Part of a small language model's weights: 8 layers, 7570 steps.
Each number is 128 + 24 x the weight over its row's rms, rounded and kept within 0 to 255. Layers, rows and columns count from 0. Numbers have three digits each. The size before them is the row's rms in percent of the matrix's.

# layer 2 attention query, 640x640, rms 0.0257, rows 156-255, columns 384-447
094:103159111125125146135132100102115119120107108129189165147124074133157110142143082135150136105122121110133128143110102158087108128148120116124111159101128141125154114144113146120153126132135157
095:130118112157156138143140156143129172152144163064110106083127122115170121127118128144134128106104132142108134138107075148145125147121126134137148149129135142155143162153180126118101129103135152
101:121138129175109138134109101143152115127132143119122115135156122103132120071097118165120124079140092121101132143105165088113175131126086156095113167126147102173158125114121119079103101139092143
091:116131102157125142124164158077125090155110134074160103155147147159123117165160104106138094147149107125072134185074130106126137112130129133122155123131081129120173103167116165145115115128115121
094:138112104091117152145123129123141091147128081101104119113070132104152162124098152138140117101072129140085123095135150105067110099139137106083135129106156124166122138178142120093122107107108110
092:131102087113125101112124134106131144134109131131102156144120075139123162128123149114123117123171138170198114101116128145152137143124158156150131133104124100114126118086137123152083120146144118
100:113107102161103101147156177075171155118135113140121138127108120168159130145121139130117133119165130115126126114123128143100131092124080094153131100162122093124158162106176115124144104135138172
098:118127137075135104149149108082122111108070124155141122172141159161139164157098107099149131122102135114105113159166103124147073118115128107131150136108136137093068108105135136110167126160155127
098:108131124139139142129101136153131130114124099201110087167113176114100158115106104171169135102121103136121110159130133140115132110062105152130124136112165120125147119134107128068140102113088149
102:136102110119145150122181090085144135150110106125106089109155146120136189126101142133165122122181196097104177130170092108107155113132122145121152123119109108131179105130115124104166117142132074
095:119072107114103143106168136153164138212147141145125118112096145135128125124130106080118135140109167118128122140144104116115092085114102117119135096155128137123141134150135104117132118130113130
090:092138082122118108088118103144123129098133137141146097141090135106113163125136160136178152151162127148147141107096121130168111186100139095110147131124130149116131128112105122143145099161084148
099:159088106134154138108152142134131140123114128115133199114139131133162142176141119106147144156134171163143148155125092142135109118129111166151177087108086103124177122117125153186102135120140124
093:083146160075126118129146122137115125113094146122146122106115139099111141111137109116083128133162136118167094121121137119112128131126096113122113160118085160114112089120104111116158106158149128
097:163132174097115106139114123156116107137156145146113105149132144077056136088172137101103151157150157144126147151222119129165131144159166122114145113129133129116090126066139129154156116116124082
094:101130153081109123143091108142103120154111122109105143093155120145129115084116128155130102135113118134120180118141131171170112117122176096145088129076128096120083118127132124097129131131151131
090:121183156109131102167118091139139099136140175105123119165078070103168147155095131123104140112133085146103120132170105107114102104156137139132143122095143129132097108167133133126081179133108088
098:168128118150121152110135107157099137124127109134123124129149140135126117123068145163098124150111120095114162165115145130141159105164140148140131155165170121157131101139115092087110152187120149
097:153103113128123120109182144123133121169114142091155158122108114105143133154111120129158112146107142119084113110136165138118117126101080130122186063119119140109120122111161134177090125088125132
093:115118169072145162120121137106120148119142110150134085135123155112125082155153125105127109123128112162101103110143140128111130129124141107110144138143111126117127111116123167122116122133142109
096:144140163137127097133066126152129119174162120170097105142117118132132129084120133105164110107107121109141158144157146131141138126096136080129122132123157133082111140128148176105139127145073092
094:080099127131130136109169137098100136117112116116126156099115132132142147171144114156144125140106143144150112118115141140145163142145102152122121143145107139156067137126138099133150103103144129
092:124127105113122093081122112157153129127095145144129138135139097104141142142130151190094149072131134141101135139149100137144180153143108125114158153082150126120108159148162170114142132172146184
097:163107081132124095097132115128125081118108124086119139150171150136160125134104151155134114119131136138142174107127115143158117145176123118103106133125165137100153115149110167155094152179108122
097:105102183120119115110107161120113133146121106107104147121146122126122144105129086148115142125151122110132144130148070096168133149153137138149141131147114079116153160164130136216138085165136144
096:115138131139146149139143113122102122116168118114128143128116120139166171118125118110149108160127141137148121153166137117155127139133181108107120134100118144144107126143156083128150124081153094
094:123129131110133114111130087147119111103169107130127126118083151112153129094167098138144127090130110111113130130119124137095107138163133141129139122159169142059146113154136186125101107130110101
100:109152112135120143123118100122132120132127119080157175119084145141145130126176159126146139113144129144154147087151129138147130131161123116126112108095091137084167143143136145197088162118118131
099:103081142135143136155138117118167152162128176133067115095150093122123116092111136150106152144099122140122152125141131116100097130118128169090139092096168118151139105108144128103114107132101140
100:143104097127131106148088082150154119127108140137143184122137082121128115153135143141104133143110111108127093115150144124124114112152151140128104155086153105100095099163124155121126109125121120
093:088094131118152116069142136165072136155158119114103063130134159167085122132133147117121091108167164100119096122121138118137108137150134128134154153128147128151121142130131111156097133132086151
098:129119113147103079109120155101135121147141138104166164083141142114155139107092115151096137107126076128113138118136123144126177113179107084122115130180119109073167161154119163111132133132134112
106:132149143140126132115114158092138114121130086096131148135107104116157124148176122136096135094106156127150127123134138129096111139144127106120135139105097136135112159122122125172090164094107126
087:158166158103149136127141122132094118125116136160148101106115140171124132145155090123127125135144158162119124122104188103138100162170124136129141133123149127121130135120142165179152102111114184
102:149136150131145129123143104104122118171091114111144106094142096105106132131154123151128130123112178123117163108115154131139127130129138143141096153130123163149166119100141148168096134112109145
094:119124131117151146100147110171148122125087150099111089088106132127106108119170145136147142120118088151052133139077130087138151129084078125131147111121178195132128170132097180109141131137143118
101:124142115148106161139143130139158110084114163101165141146147143133122143122148113160107130134105111108112147134131122139143136159133114159133151140109095115112084105122144135134126123125145088
098:154107123118155108094092109185135134139153123139091152107127161136143137114134108141097111113102119145109091166115091163176117138132076119089110101098129144098077187145136142124123107143118101
098:131130116130124134123128138117136139158146091136093144116130158145114117156113169088099129128131119171085143113106148116159084147099122170137166120157207111129115149123141138126101154145127088
092:152181118106109121126128108119141126109131099099124137129167152127141110082116152110129108141141118082138145093141108127133082101144151141097115164089168133122143106156134106106138183141136127
093:107167097179161122162108148129151088115149188126128108174169125144155119117120090139147129112159131112123116146131116113130137160114108117122136134155166102143147106088134117071147142140129139
098:125108103116161117123157151138150103133093154069120144072115145140154130148126077125104106139097125171086136145149136122172156177131135118110143139108139156141160144190136124146158131100174179
096:143115154088141136137099137150104118112104106154143122121126101093095160103160160121075109086115150132157135122153126136152082123097155125095106152081157147127116146121160105101115143108136147
095:098103113113163129143163094129145122161139148129092167114108137130130162121094157132125114147116134148170122153140140100129116136103125114120094123110114148098128154062105149155106105118123092
093:102121122103154150093140130153104127141132109083151125143129149123138130105156084130121125157158148119131151146102137162152107175132117107146150134099142109146108162113156137129104138136134121
101:146125121158126076153118114178146146115154147152144126153144116143093126106090127118122092102146094108159159115159091098085092148150094104093111153111142113154073118127091101158139151139137087
094:152118154135126121082114122105122156151200141147128148087153148096169143097141140092106116094155122143106100122146176135101159071118131163153134166149139110129181171147133153118118104086122191
091:127132116142084136120110123144119139153197118128120152115123151122158142151107140126113162109141147162105130142131106106132159126168123099090147141103142134082133091136109132160081118136120151
097:121146153119114146147162112163126136140159129167133075093140155144070156167120138091155089167096136122163116097102169119124105140107152128181153118117134163147085106098133102183137128133101105
097:124128155131130144143141121142143121138138119104098178133128143100192137106123109123103116137104083145116126132141135146142112124125110106142110123128083074162102142139159097096160092121114126
095:130120132165123057118107080108137114114119149162127132175155097131149097079112110147075113147104059134146117166090121137147189114147087097112116149120148082157103149117124093142122140156128163
096:107144140142092131134114082138106118136124101143101119126125160149113118119155118119130129119137102128070128199100140096131114155107106077143130136143162140094112186108135121115142085138145158
094:130143130118108130083140124109071106119143121113183133165119133153116137134166136122176107135135123158130134092135146154069100134157136138106161146107136135136144119152120108145086107086135182
094:122106129122110147107098116115127150142175120128107176142119086144110108175118156131113101108105099130152104118136120136141126135165192114147125151119133109140142133163141134133141148094075110
096:094148097155102076135121129073130149073153110158170086146154103112173137084116119164145147166147146117167145111132122148118095134140125150142107133133062082108147121132148104181118152139143164
092:111094107099115142154127077130121081121126110108152108134133139128111141147145142140153128115137115178130196107101104125082121120102126158118152131140166110161137114143092122105077094129102151
103:156136158099158123123107125146107121108141113147127138110135103109160155137122159134131108127112166134087185108126120157173165130094125136149144112131147118113158111089146156117107155101122068
106:107131133095136106143110145117116143134136123119128125102160110136128110103135123127094109139134126113176115122149111152147096138125119147105139139126126133111095119123111151171148165110153113
098:112119100130158099126129135111142103135079122102122094086105102105129174129148153154155100128111121155087111134104188138132113111108159162157118118134128142132141143101090122137140113133147132
094:135133138101119137147123091186106127141131090119120141108098135149092138123164077105146104141143135155133110096106131122143111160111126106099139124147114159145101101140097130114117115091135157
093:125112141154111123093122104157111097108138092185110139131092120110135130132167186152114105123119087098117151076146141081121128109130135113128130125143100103115124086108143161128116078141084153
098:112115133120139121116131118115090084139158150141103142152157157079096128144102157112118146084153084139089110125138113167129107127146179120164178126104161121117125114133132101080172110118107140
095:154129112175101143170148108148149114117088096150136142152107116123119125104099091128126119147127128098098154131149141116121077155147118088140169104145145089110105087123135086112112165149083141
100:151103116100138157083143155124149138135117098116094158105091156139131084175144131139139137126142133140131128116110110083134123129144117130155159128138119126131145163129147133128139121129113109
102:107168122071141102095125104114147131158136106109135146106102150138201079141156128095114104158121091169083126125083142120149128100136096139153116145160135098121098192154175128106125106135145146
096:173121088112137099167138169151104108115129119159124126144106129107120141096094126129114107130145121127153143165119111184157102110139115081096128065092129095085102140070120133150116154106090109
096:104104132131105139101149128142114132140132129120117107163111147146113082110167138115154084143147128111164136165120135124093085118126114174155143160117078097179146155109107145154125148133140124
095:159146135124154120140118140088161168108114145157174136116116112109097166162125132152105135109158138146077066121128120107131118151099111161101138159094096133108128146121124135157140089128135115
098:090141145129080127167110121142107120173151139136119111138157091095137111137129153123127129128144113167113117101149165113120159130136170128109107115144130131169141061161104139113118105122121159
101:131123120117140092112131160111127110106127116072114093133120152111178083148104095150133140136099119159158152108100149137137137121124112116118100104133098120085167111143123139116093137078132111
101:162086100153124109133151115111156114101111110085136152106112142178106101161148109131170115149132163174156108089096115126096149142132093168090137137116143091100174098159133136153066128133129138
096:156140115117115143123149127113164174169139111108167121079103134172158081152178082174165157114149153166097124124157101127171126166137139162135142142139112115150136128133163105147145129140138154
098:161132151135127119127101169127094086078118085140161129130090160161130130156091140124146112130115125120144103111158142136114117172140149127090107139137115121110131092169105134147131155124137135
094:135146158163129184166174106079125180162115118126110160124139104166134129145129105090137099102108087154139145142125137137112097124116106145120115135110151137180141123144140156145119096151119134
094:140114101119156138118153150138173152128091139099104118089165140124120118101109148111120134172101166122173142093144101126147135128134088110111108102082124152131115148116145123131108123151170080
101:131129131114127141109116080124163101136148102087133128164091116118116136091141089140111146156117161146157091140126176133094138138148105121123125124111118118147120126143111111130088120164078094
090:122145148115126133138158134096128131127123112141163102187148139136113108138119089103118132128105175136164150151140137146148158158149100163104085113152124144132147141115118158152132176134107089
095:129137131105088138131162177141154133107160135156122130151160126063152098153107173119106127154121091128136115112077148149139123115113105113136149121115114107101138135121124144126105096159136120
097:135099107144120108118105125088118122098125135121138128079139157121107133127143155134102094110123140133187173112144128176165165121120146149138112154156106096090166140143121130124131139136158090
099:120141148144116158132141102124130148148129154176127150114102103131117134189096156101156175116142119122143095159124073129155092113137131135141125113136117097144109141142097102111147095117110101
096:154115103180145084110174085148166129147125127161137144098172146116093169100128129149125143154114143125131122106112145095129134178139130135082122114122125115111128192121163075193135139129160171
095:128075130117120145155108080150099113113113145128106141128130137131101109097145157117103157154109119107102134112129116099118146120148145136136144112133123101117119132119154128093143131155133130
095:158108172126141146154115172168168124142152134156076100112123116144141100086120110123116137150092100075128103146154122144096121160139132125080114078137143130122118163121140107095142152110092131
094:167100096124147101120169110161145155188114080150102118115133133112108096122122092112118120163125132132069155147126115085119087166095109128126131106097169142127142189136111151079150070112150112
090:148127099081095093102137114121160139135121144119151115115151090087141092132142151121126151142090127099136149114137130122138091125092151136112141136137097159100102116084146130140147149126112154
098:128145159131157156118117126111141126080136065120135158153113115132130159118122151107150102125139087151121129125131137078097120119096107137102140136154165098159112137133102105090139112163104156
099:151174163114123146105134102092140118129120105115143165107125125135136087167185114121137130147108144125139111136090130137124145162136111155105112098123122131116077065110104118132119115095104149
104:125168135074128142127135115121114145136112110108127157140090100158143104131101113121131114130120162129142145156175124108101163153131140090140091118158094125127163164115128114157100127111125141
106:111131097084132120115102139134107127110115128120111128118119135125125139085112154117144146067143129136114158082165077159128129102107154095106106149101119174092086107106074188125138134133160083
101:150132115152112140155109088131166148158106119134107167127123087116142113079160149113133158129089118143122156148141141109078145113111142114148100131138107140152146160134166118108091097148087144
093:135119175104161132126153122085145147132081135116093148163132104135113107119129124100100113150140178125100109132138123147116106137102127131160125147084106158116116131117147130141092171117151147
102:122120124129177114149161153104127125129107106152128100124151126138135142106117141110129086128106080149135122155128153109091112093073122119149149133138145126144124141104138149112112113103133159
096:115139124137127119097116116164119121149130149111125076112115125111107145120127154146145083065117124106139102137149140114085104117154122144105126112097127147131167148112149142145116161118125128
096:084102139091121135141154167113130138145086116098155135123147079135100127131140102130115141122138152147125093130125099102115133118148129150122146102120098130129124117164124149166101143156147161
091:158126134130120090074080198098109109133146078146105157110151128157137148127090097108136119109140118154135152091123089099073121115137137119148142121128163101107151141142151176172165121146117147
096:114140133151135081120130106135127138117126132174128069102124148063097120124124152144131146137178101142110147123099129145167141159174130138165157098149164118105132123132102105084135125164097127
099:127115105143112106119139121111128131141167114105130120127135110103155172122126117120106074088097120107120110154130139149134139124123133144128122115131078119118155111164138075115133144085092152
096:134129136178168139134114149151158152154115132136086146098138119144138116094132147108144175171104117135149161089124149115071113142129101149139146087116086120184132105115140102139144142130122136
094:148151130186113113154138102162166151163113131097126119158154110112092110120139110088095146126110150150090128131112159115130125138144111119121112104098153135135130123130119139140164117129118159
096:166129087105132074150125185123131105132102099130120174147091150121113131130122126140123129158123164072144143111161093109136161161184108101122135118136081117089092126114139131154128133129167129
# layer 2 attention key, 640x640, rms 0.0259, rows 156-255, columns 384-447
092:104132151107112133116138092115155128099111111110135146129121116131087115154136127152139139132098116108119145143127137158106103126130172159179115068132117135113100142084174087169135072146188103
094:147123168131117139166109137119109122145137104144116116097143119111124148145175109113108113151161164136146103106149165118117121133109115131130105118084131104113145153110086162080121085167104164
097:153152147107103141093139147163155130158136131142133103156122137148125145096116134113113103141145144126120106142113175131114121150119116128146097092112123136096093164115104134109145130137114144
097:136086111104102111136129110118104114140157074114146099134147167134132171140112099130113136118104145123135114127110100095105142106108093137081152157106094095106109118151128113154114096117123157
094:161119118143121128169116108095083138170109122159099112135132155090111116116113120114126149143104154105141151091130138117114132107150121123134142185121145151138154158153142123093143081146155124
091:109126143125118099143134155129065137115145138156084114104108141104101130072130083102144070113104118099158130142155165103119124148141075151111119127103154149133111117116113100142107099121161134
095:134118134143174134113159145142137094177114116091170160099162147122085090172089089104122145094126159175093152134098129116139112106116089121135096146084112124125112122115121131154120165146121148
097:148093132138107132145084117159120130114138150082115116135161137139120116133126157106121169122129088143113164109128141128132115115141130102117137122112181094129146137123138141128138135078151088
096:109143156136108151096159146153161154121118125105091160094120150150113093168159164085170110158152133121148123113093090162113109146164123144156147125129099128147118165131113175126181139135137174
096:142104106129100061132171176140140091147129158143132143168108113146145113113098085130138136135120120181093121116124145101149135127109119126113138119113135096112107162146147106139114088170171154
094:127112123115144092139133116123105104138123119117113137165115146092144132165150087149119164169145141149106156141127144172089106073127095134125123107070123127119163134170187103126125130131118166
088:144102139215118120099137109132148120121132128170133108104182140148133088088144110129128080161106138111125111117128131139118127132104116171125092141123119122109143150100113128122159092145149123
091:149093102127133122118097137095104126113109135113105125185169151097127112127087130143130139105114169117085151096108149108114155126115137130081129133121130173135100136146099099103159141152110116
097:120156109150113200138144113148143167122146109107097096135106136178123111112176152121165108103152130105139110100112132125108102123148180123106156149152133133153145145136145157119108148135146130
095:140122097106109140184108150141128130099077110131093091111121126089173157099097115072156138141135160092101131105136175119119130097111161104116144112146185088116139157131071144107130156116114140
098:101112137115125139113135151171132119090107104173153135131103109111113100162117115148143135155105129132182157126169062120149120182156145121125121156088130163116143098126119156153151134145151128
097:108115149066083110121115126110106173088132102178127086130101144107072154125190130152141164143116134169178133083097159152101115157117129158140148163140134129086157119124118072107112114095182109
097:075118180124138128131177149138150154165155148133129160126112126123118130125132125112117114133161165162114079150130164151105103151100105118137118121114084095108115155128133138126145144094118151
095:130121117138189138079132090147148072173118099134110127154158113144140122106141098092112126098127089171043085102169130126162125135167161126154124122156135094162174131143108154106146107148093131
087:131163093125079146140115108122095057176140120131122105137110149113137144119143132129125081136121131109135123129128134119111140165139150136120136124125149089144149157152134127147132159101136130
096:141098118117077149162112174119074126100125166145124104101143125096098108170127103133127107129114137094174138162119091132179119152142140101143124154113146146137174104136113104121182094117114145
099:095086136154114172132130151177099175131080154120143124100157128120124145154161138109134140112157122109151104119159078112117154127107116151129126161160089106094159169128131139129169127130148136
099:093142136151155151125174105132126178110139100142112135119099146133138084124181150077115113100121100126155138109112153154155136100107110124163156137150134134125174139118151122137083110154143111
095:120133088121160108150111111065113125127158153128106132142150180125105079113128141147088091158107107138111135087142094137137153153108151125069102128104158069122144138146111089120116103097135073
099:123136163192113174145148120091117158129112126178152109159121131107155066109128143151089100128111138140095129148146113110153169135162115070154106111133115094085099128122127109174088103132127150
099:115096115105101139144105153158124140138140092145127109142176119095108093127108158137116137181114118112154146127130076137118142101130119125116138109092147147039093126159103096135135127172111131
098:123083136153109133138130118148120135135119144133153125154135126112124125159145109147126138142110091140130133119089164155108109176169105167115145116118130114146131128082141139135170165123117146
098:163138110127151099212129113105160120131088109143093144141116136117109126125135077149151158144118088137142162120125148096162134174150157140110145121129145124138132132106135111103172140144133094
095:147100187082158146134099115125132175095080105167160146121117171118134163147164129129139134097074176129109128107149192115142126112116130092130108178166122155150137147108130148101104140107141105
099:131134114124132146117125130149091139141131139134132133115132135121146099172120133175160154133066107096155162105151107095115098157129117117170084185166133129194108120112146091167167116176165102
094:119063142139123142109098130089139108120130150152142109124116122125119145160133136110144117150101156107162083107115169092134099147120125120110096143112137148154118112172116134129126174066092126
094:131140111132161126159129126095127145162094136139163171133133106151065097134133142153129121120128116115114144142136104112111117134112128087151124120115141121099091108141150107136170130148114146
099:103186156142125109130123091126126116144115074108125139133107131192129140114120129155111111130113124080128105135112102116143163165157161106117134112151152106118129120150145102128086135112153135
092:135078112178119117146109154142153127124073159114136139146198121096115155135154088083165156066112167115086113110150149125129092127148134130087166104128175125140153113127129152113146139117129147
104:155127128132107126099169109143126134125088110110118129130132153140137131107174167130153149133109136102128081101168121065116145130059127109135080107137129127158127111146131086113092151149187112
093:142128133107095103177114143135139113111110116122123154131175148148144166097111158148113144093120134122112163095131101100160128106121105104110164156127106107126093098144146123135072135094126113
096:153103117072141132116115117180170150111124161116147080148107146155110133123117107109129103123131124110106115068116099170130166116114147148119173106142104121101142163087134177113136148113125088
093:120160098148092099153096137112113081113128155083168148153139106121125122156107138113097145147135123116126137138132119095130121139121157124109113160123140107176103146123105164111163120153101155
094:099161140107185147143103103118085137156188119152143109085155141100115116136115145113120085112102153112130105088128090128084106112128115157107112136137094136120084151150089140113109074120088113
097:095098120122131143120120131135165131121180122154126126112105132111118114166126129117127129165157104143153114104162146149086142167112114140129159110131133150122090149104138112129159114127185134
092:149155144115171124082152147094150124100116095101152142146111174149107168109144087143124128141154136162127101172089134158091104115113105132153106129106127141155146166127092145171105128117138117
103:130097118134088120146143080140099198103100114125147175167166110104073109164127138167114152118141130140158129109156130077136098124146096166124118091115092181114109090107144138131112130157148109
098:106096138142115133151111115144116129125186099118118153130108150162134101125142108085115107149170129112152104171157125144136138185119143161158138103139148164097143124095151149123118127134160139
093:110109141166131143119117146159125125107099158111146123151169129178126127147146134105113121089152129124106125118143133129151133098112157104124128126109144082139145138131122127104083155138141123
092:159137138133114121119128156099131132129082072145106103123156122136099098131184097174116109140118115128109133084125132140080144138106137140119175105140178133130081121106144106130146125125124147
103:098152179081098145126099171116094086105163141136158126087089139116140128148094157161084081173118127116127113144118127105109130117107112074118129150102093162151120096152121086125059121121147130
094:110123133157139104076148087122146103117112159138138133150124144111107127094171151091131098104108161145124095111146126113138102119125121126125072089153161121167172148143147139123155178147137133
094:092110139101096131104156145144080151137131135135117125132142163108090130131118127135116109099111158122133113127126111147157113121112090088147134142107101112087116154148142095150126115109150129
099:162112141131120138137152176135105061122094174118097124139156093150180158097146103138167134140126096101113146148140131124148116123152146126134140117138175136117126145132131095100124174103157144
097:137149106145113162138142099148113126115159166142140136087139121160134134136155171102102146140128113146144105134122153114136153094113157135156152137156104126103134164165143149127132105170109159
098:120148153153095101153106163161119133152082163186127125113105140126148117110118133112101078092150139093133141169169163135094160169139123124140140140153091082153109095132151124118175114134113138
096:129164089177164136149107139154143082136149116095163125097160141180128119117136144137134132140159093152147110133088110142109137143158112128120123093124118098166105157144158151134142160105154124
096:104077090140125122126112116141144123176117157145097164159107126076144146130093103118146152120103143080116140087183136112131144165148139145108134135112129144173116136133127163126140112115090151
099:134105145100106162142106118131088148148115121171120106099130139083101128146143133121141117150093128116153139134182111106105173117121108109164104176112109135136112148118145095160129115156162087
098:128126108126151132062135136114153140130149137119162156090098139116138110148098130170101081136087117154121130171110102134142145169175125120126128165126120164156119139160122112141099135118121128
093:123156175130112137120112154133105142172123120109144087149129194133172072122118100091143124159149149114113110069130157157117129098106087136101095150111135105148120142113125128107145133099146108
096:125086133161112090114138066156120150064144135104116102147094196121127106086146107120181100111143128161129148105129102068107123092127132138108110102145126111163119158126131129093156114105141123
098:159125142117088115115077146120067143133152115135130124130157095127152108084174130166124128148096155104150174167130134122123134153122157149112154134109098130142126137116106136138094104150078108
094:125128180182170106133108080135115109153110095165119142094174111186152139095104114104123140196113140111103129145113140141129122148145069125153123139112120127158150105134138119122112109130126131
096:144093156125081170159158135168090124096137129110143102128172149136146150141154150082147150119155137090135131114116122086159172111108140106130161129074166153164101119132165162124137146128074124
100:116097102076099124100137147141121165132140114134106110086158149145102115128128140148149111160121165128131139150114100132139126180119141144108132165158082163136124099153145167147146120140139146
094:119163130124107163158111145133147163121141101203132071140077116125099076135179162112096155163124141147098136106147140115116146101147129114153082122207146142164057188117116113124140126138140097
103:153112136086155119104112114203095192102138117129105117118124141125126117130179177137118121140121080160138085131149148149119125144163127130121136115142091121165157128123098159119125094142146129
095:159155153181106150162148111112122119163142083133138080135099121095152138165091133095145142162167126105092117104114146099127109109111101086118121110150135107132144118125129137127111166135152142
101:146147132138162138098131121105165155118145086179143135102159087129126122148149131153096125102157110115122100137165116133116131086105103123163141132134118165102118070109111161142131109136128118
098:122167094156122095109113111116082081109121131142127133174144098130139098104093095120137164110151101111131154132104131149156134145146120125110101096124169132114149117140113113105123135140132148
099:127132142104135107113156126142120148148120135104134159083129118113125151105121130109106097153124149118135140133115102104120130143096151123126180154136132123150154131151108115165101153136104102
097:168172124085126143127142109103170134118131095102118124111126192166095162103114144109131100118140073142133112155131080133093123130139131154153108128157102125149109094130103170114110159117112119
100:151139157079111142130148158148120142097123098150113122123114144115070109110113142186095143137081152111152164112150117108140123148142184113142118158122114129108099114139168110160111108137137093
098:132181074129134120151084104147126101136080087113135183112131112114085116123162098141135137133108093121118176127178108159124149156136118127109128125124085102122119157109177101134161133151124087
100:127132102142138113126121110120107087179159175118143164161122142126136117120105103096151155104131120095120130078117149165118117167127145150122138143119118136183148124166114139131154153118105143
099:141122130105105155135149112113151133159100081128170151132140157098085105125109105145084162142131104101113114108115107109127135141095123115138142079125087127122140060096134133169111153140118081
095:100151092145118132088111071115127103184164176106095135160093136121136134099116169149137103163153153144118139123114111123141149108113119146148139159113097149063127097120154090108146159152092171
091:101133158118130121150095174155165091155093168092141120093160116123158140125124138126122143107119149152076091159133141085153112111135142121121077109154085135085101097100138126156122135117129170
094:116121066124081135126088172170112121084114199102114156178138131130127164128097106134120164110129099099144128148184101158132162142093118109105148102141130161110134136115097137115121142133126110
096:130166110123110126130099137186115133171134168155111077153124135106106138149105147135139145143132135136134130114140146174108140158152145128131130119133073140143137172153085134158137096139111148
096:117146085141136124118093102101116114097158136127109099111080086147128104111135153156091105126146168100175136124146064142126167106139187135115129123150107175085146165132141106107116126138116131
093:157113124146124138123125138127129111121151111144075096152102122158113136113134097126166145146106148134126137130154132148127162105136126125141131134164125063160092155066126120110126112120103157
089:134120135114125136064116110139105136130148115130068133089110150174117090070128112144110120173158108121102113159104109091141159140116105111148092106108129134125092130118131085103082177148155116
099:134116148125137118137085168177109132137159118144098092117155129131143138109172135072082130130149134133104149146165132146122090054087084134178127124144141144123126118094126156107126090125161145
096:128105141081133101143133194156124093066101156140151154145130126143108120106150120151109154113130139156117142151156134173105201163096146150147125193148117136117135121132137128117145132178159118
094:115098153138132152119150130103106163125149132148172082126123135131139154165148161149146127126098150120118083113132196121123142074110098148111153141110141144124139139187075153110129076128091129
095:134152129095132125121092126143064133134134148125149121157119124098092129127143130139107138135115123105161145169173128166109108137123123105147078114150099101144159145113120160125124117149136103
091:119124117128138143153109119134115089114132073136133113071109110157082141154093166115052106095143137102121135125152113121119153150155126096149154118139105092091140135099128133096104089133105135
093:135127093084178166098121127048137124117135080124121106135115122108099157113104099129136123132110116104135104130110153117108125158134093176124140147123147142116150114143124093132115131104141092
097:080163139082134134165103123147124137158145206125099132131124164137146127142153142119131078107126142126149114147165144115146151094115123091136101143169119158152114144135125138146169103095143103
097:123136102108152123145087140166152110095138139127133129151140127148128151131134101092184114102108129108131129149122029143164132114109131136103167143160091146112098122134155149170139119122153103
094:139134101076111087084079192125105171141158128105139140123137160071125185121137125158129094133127162128147113137111113125193128155119127112118152125127116117117114122158140180126104176152095124
102:096125134043085116137146137138098146116132100142122140104130150140101094144134116168130095155125129115142165100110118117125071175118130122078136107078130112114092086067121133096110107140129113
092:146143141064165116156171135113122111152127122122090082139109118127130137141155127163125142118135127110146120109125190131147087165142149132113129112118131115105143144128085132122123107128142149
093:109126106156157088106105100132128118118181132124125130137112096113144103138122163150139131103130124126165155118132109113150108114146134129111116093158157121086162170133135141109080085143149115
102:152126121109119137127147167080127166129107150120128180073179177144160102131167151091153159101109150143073102153119161091152109092123134144110106128150148129168146128145130102138115175115109131
098:140130168119137120102139154123169105135135122123138136178078125130135159189095130168118127197106123175112108118110146128152135139128104136155150138085163143150126098155151110065156135095088142
095:152114155137121108134156117104116151092122106104140111158130108117122157138123102173132152121106105128121132141120109108141159133136146130153137168131097117074097054125123146098126149081109148
094:109103109143176119097119091110127154109116116119127157181116133105101098106152151139111092079108096117094115156107106159128125119157105144113095128121116152077139161132119121163071126120159159
102:130106136139089119150113149132103123131149121115160117115136108172143126143106113129124134156134142141099138119130150128135109171144132114144117129163139082195125145134107144104151103129167157
095:162106149097127129083143099152131168120117148133124146139129149107112128107151132090113154176138138171121109157146124118117154152115127142157126120114110152144101148131097096138134132121111093
093:105106152129139116144147117168146129184104140121154155140133132115150092155168150105132132145121101164117121153145134101143126112124122135125152160125132151154139157119106126141103104127169153
091:118094130120131133142136152097142139131076130151109127109121124102155097134115181136117117085134170145107147173157149107128106116151166110145132116133152121112150174122177166076145092153104109
095:142144081144124122156102137082109076099139095128081088139139080112164161094122099121154097126107113137102130153107122137158168156140165097089161122108158065131127109161097127128101144150122111
# layer 2 attention value, 640x640, rms 0.021, rows 128-134, columns 384-447
096:140126086111113094107154108090116137139137107104159096035104136113155104086113114130148117093126166148130106166138142119080143128117142129097094110108120052160119156134169118140086139141161099
100:100106143106167131118127118131124139103163141185100135123141136143103138144134075104131138177119134129128165124097163107075155103110113126140111131128096114136143103180190145151123104125147116
094:100125100104128074130148134151099086137156129126104150113130131119088132106130128134107104154143145127192146128097113132151111105120108118135179123134139109180133156120087138104125149156090157
103:151104105119073122122174130185130106146092132117116112120128106083111106104098105145160125106120133128167134124150141118145135122099114128135131100122129111157131088116125136108092131145102102
093:097149147104124203086148136119131141112131120109118143131135163143152094148137146120160116133136133122129138142133158121122131096133179108139151105147166160120143100119128105108148128151134098
102:126167148139160130120145096118141096157158155113139157119152131097099117161116144093139106108131131136170161127115166131105124120146135142145113156091126130117156190144133144157154176113145128
095:131098114098162096120125126141105114136111109112112109115112108108119136090120117087134082154120115128131095146143134135082121123080095157114132099129138084140153144102112155119159113137120084
# layer 2 attention output (transposed), 640x640, rms 0.0302, rows 128-134, columns 384-447
092:133127113114109129128112181125120101136142152105111104164175144154097136145131161092148135176156146120076117085136131119159163135144161137128151126147152115101116099150113160102119137155078136
102:169123145162139142208151089140115149149108109113162130134128125098168100108116115158121172142123106134134152129131109121125146125138104153092145150143187099141130093098099094125107133159080189
091:108103089120128148127118102085204151181110130136151084145100156142120133128159119153135138114134151151144159121141141116120180119175155108135134126130130096113110149119166108134124107140142141
102:121190111117135119136102120137136105157107121142127120123168155136127114154152097128108101125121133158063119123117152159125104084087149113168146092111141105103105109118105103135187096147159156
093:158156141177139124091112149074172118113130101179131108100117142119123102148116117150129110153126096117115124167092096097134140149157086116165150121105140164146111128120124150123116122180104081
094:100132070105163136133142185141109127127086104165144151083106105146068156099142108092122122140117101114098149146163128147125107140129126161112110131081105124134084130128134137156159117136160140
091:128110099163139119151147125123147189142087118103102168146138135155121139159126130115131177105153119135102160136149118145162141135207131116150173101118130120089075109172131140153119104136163111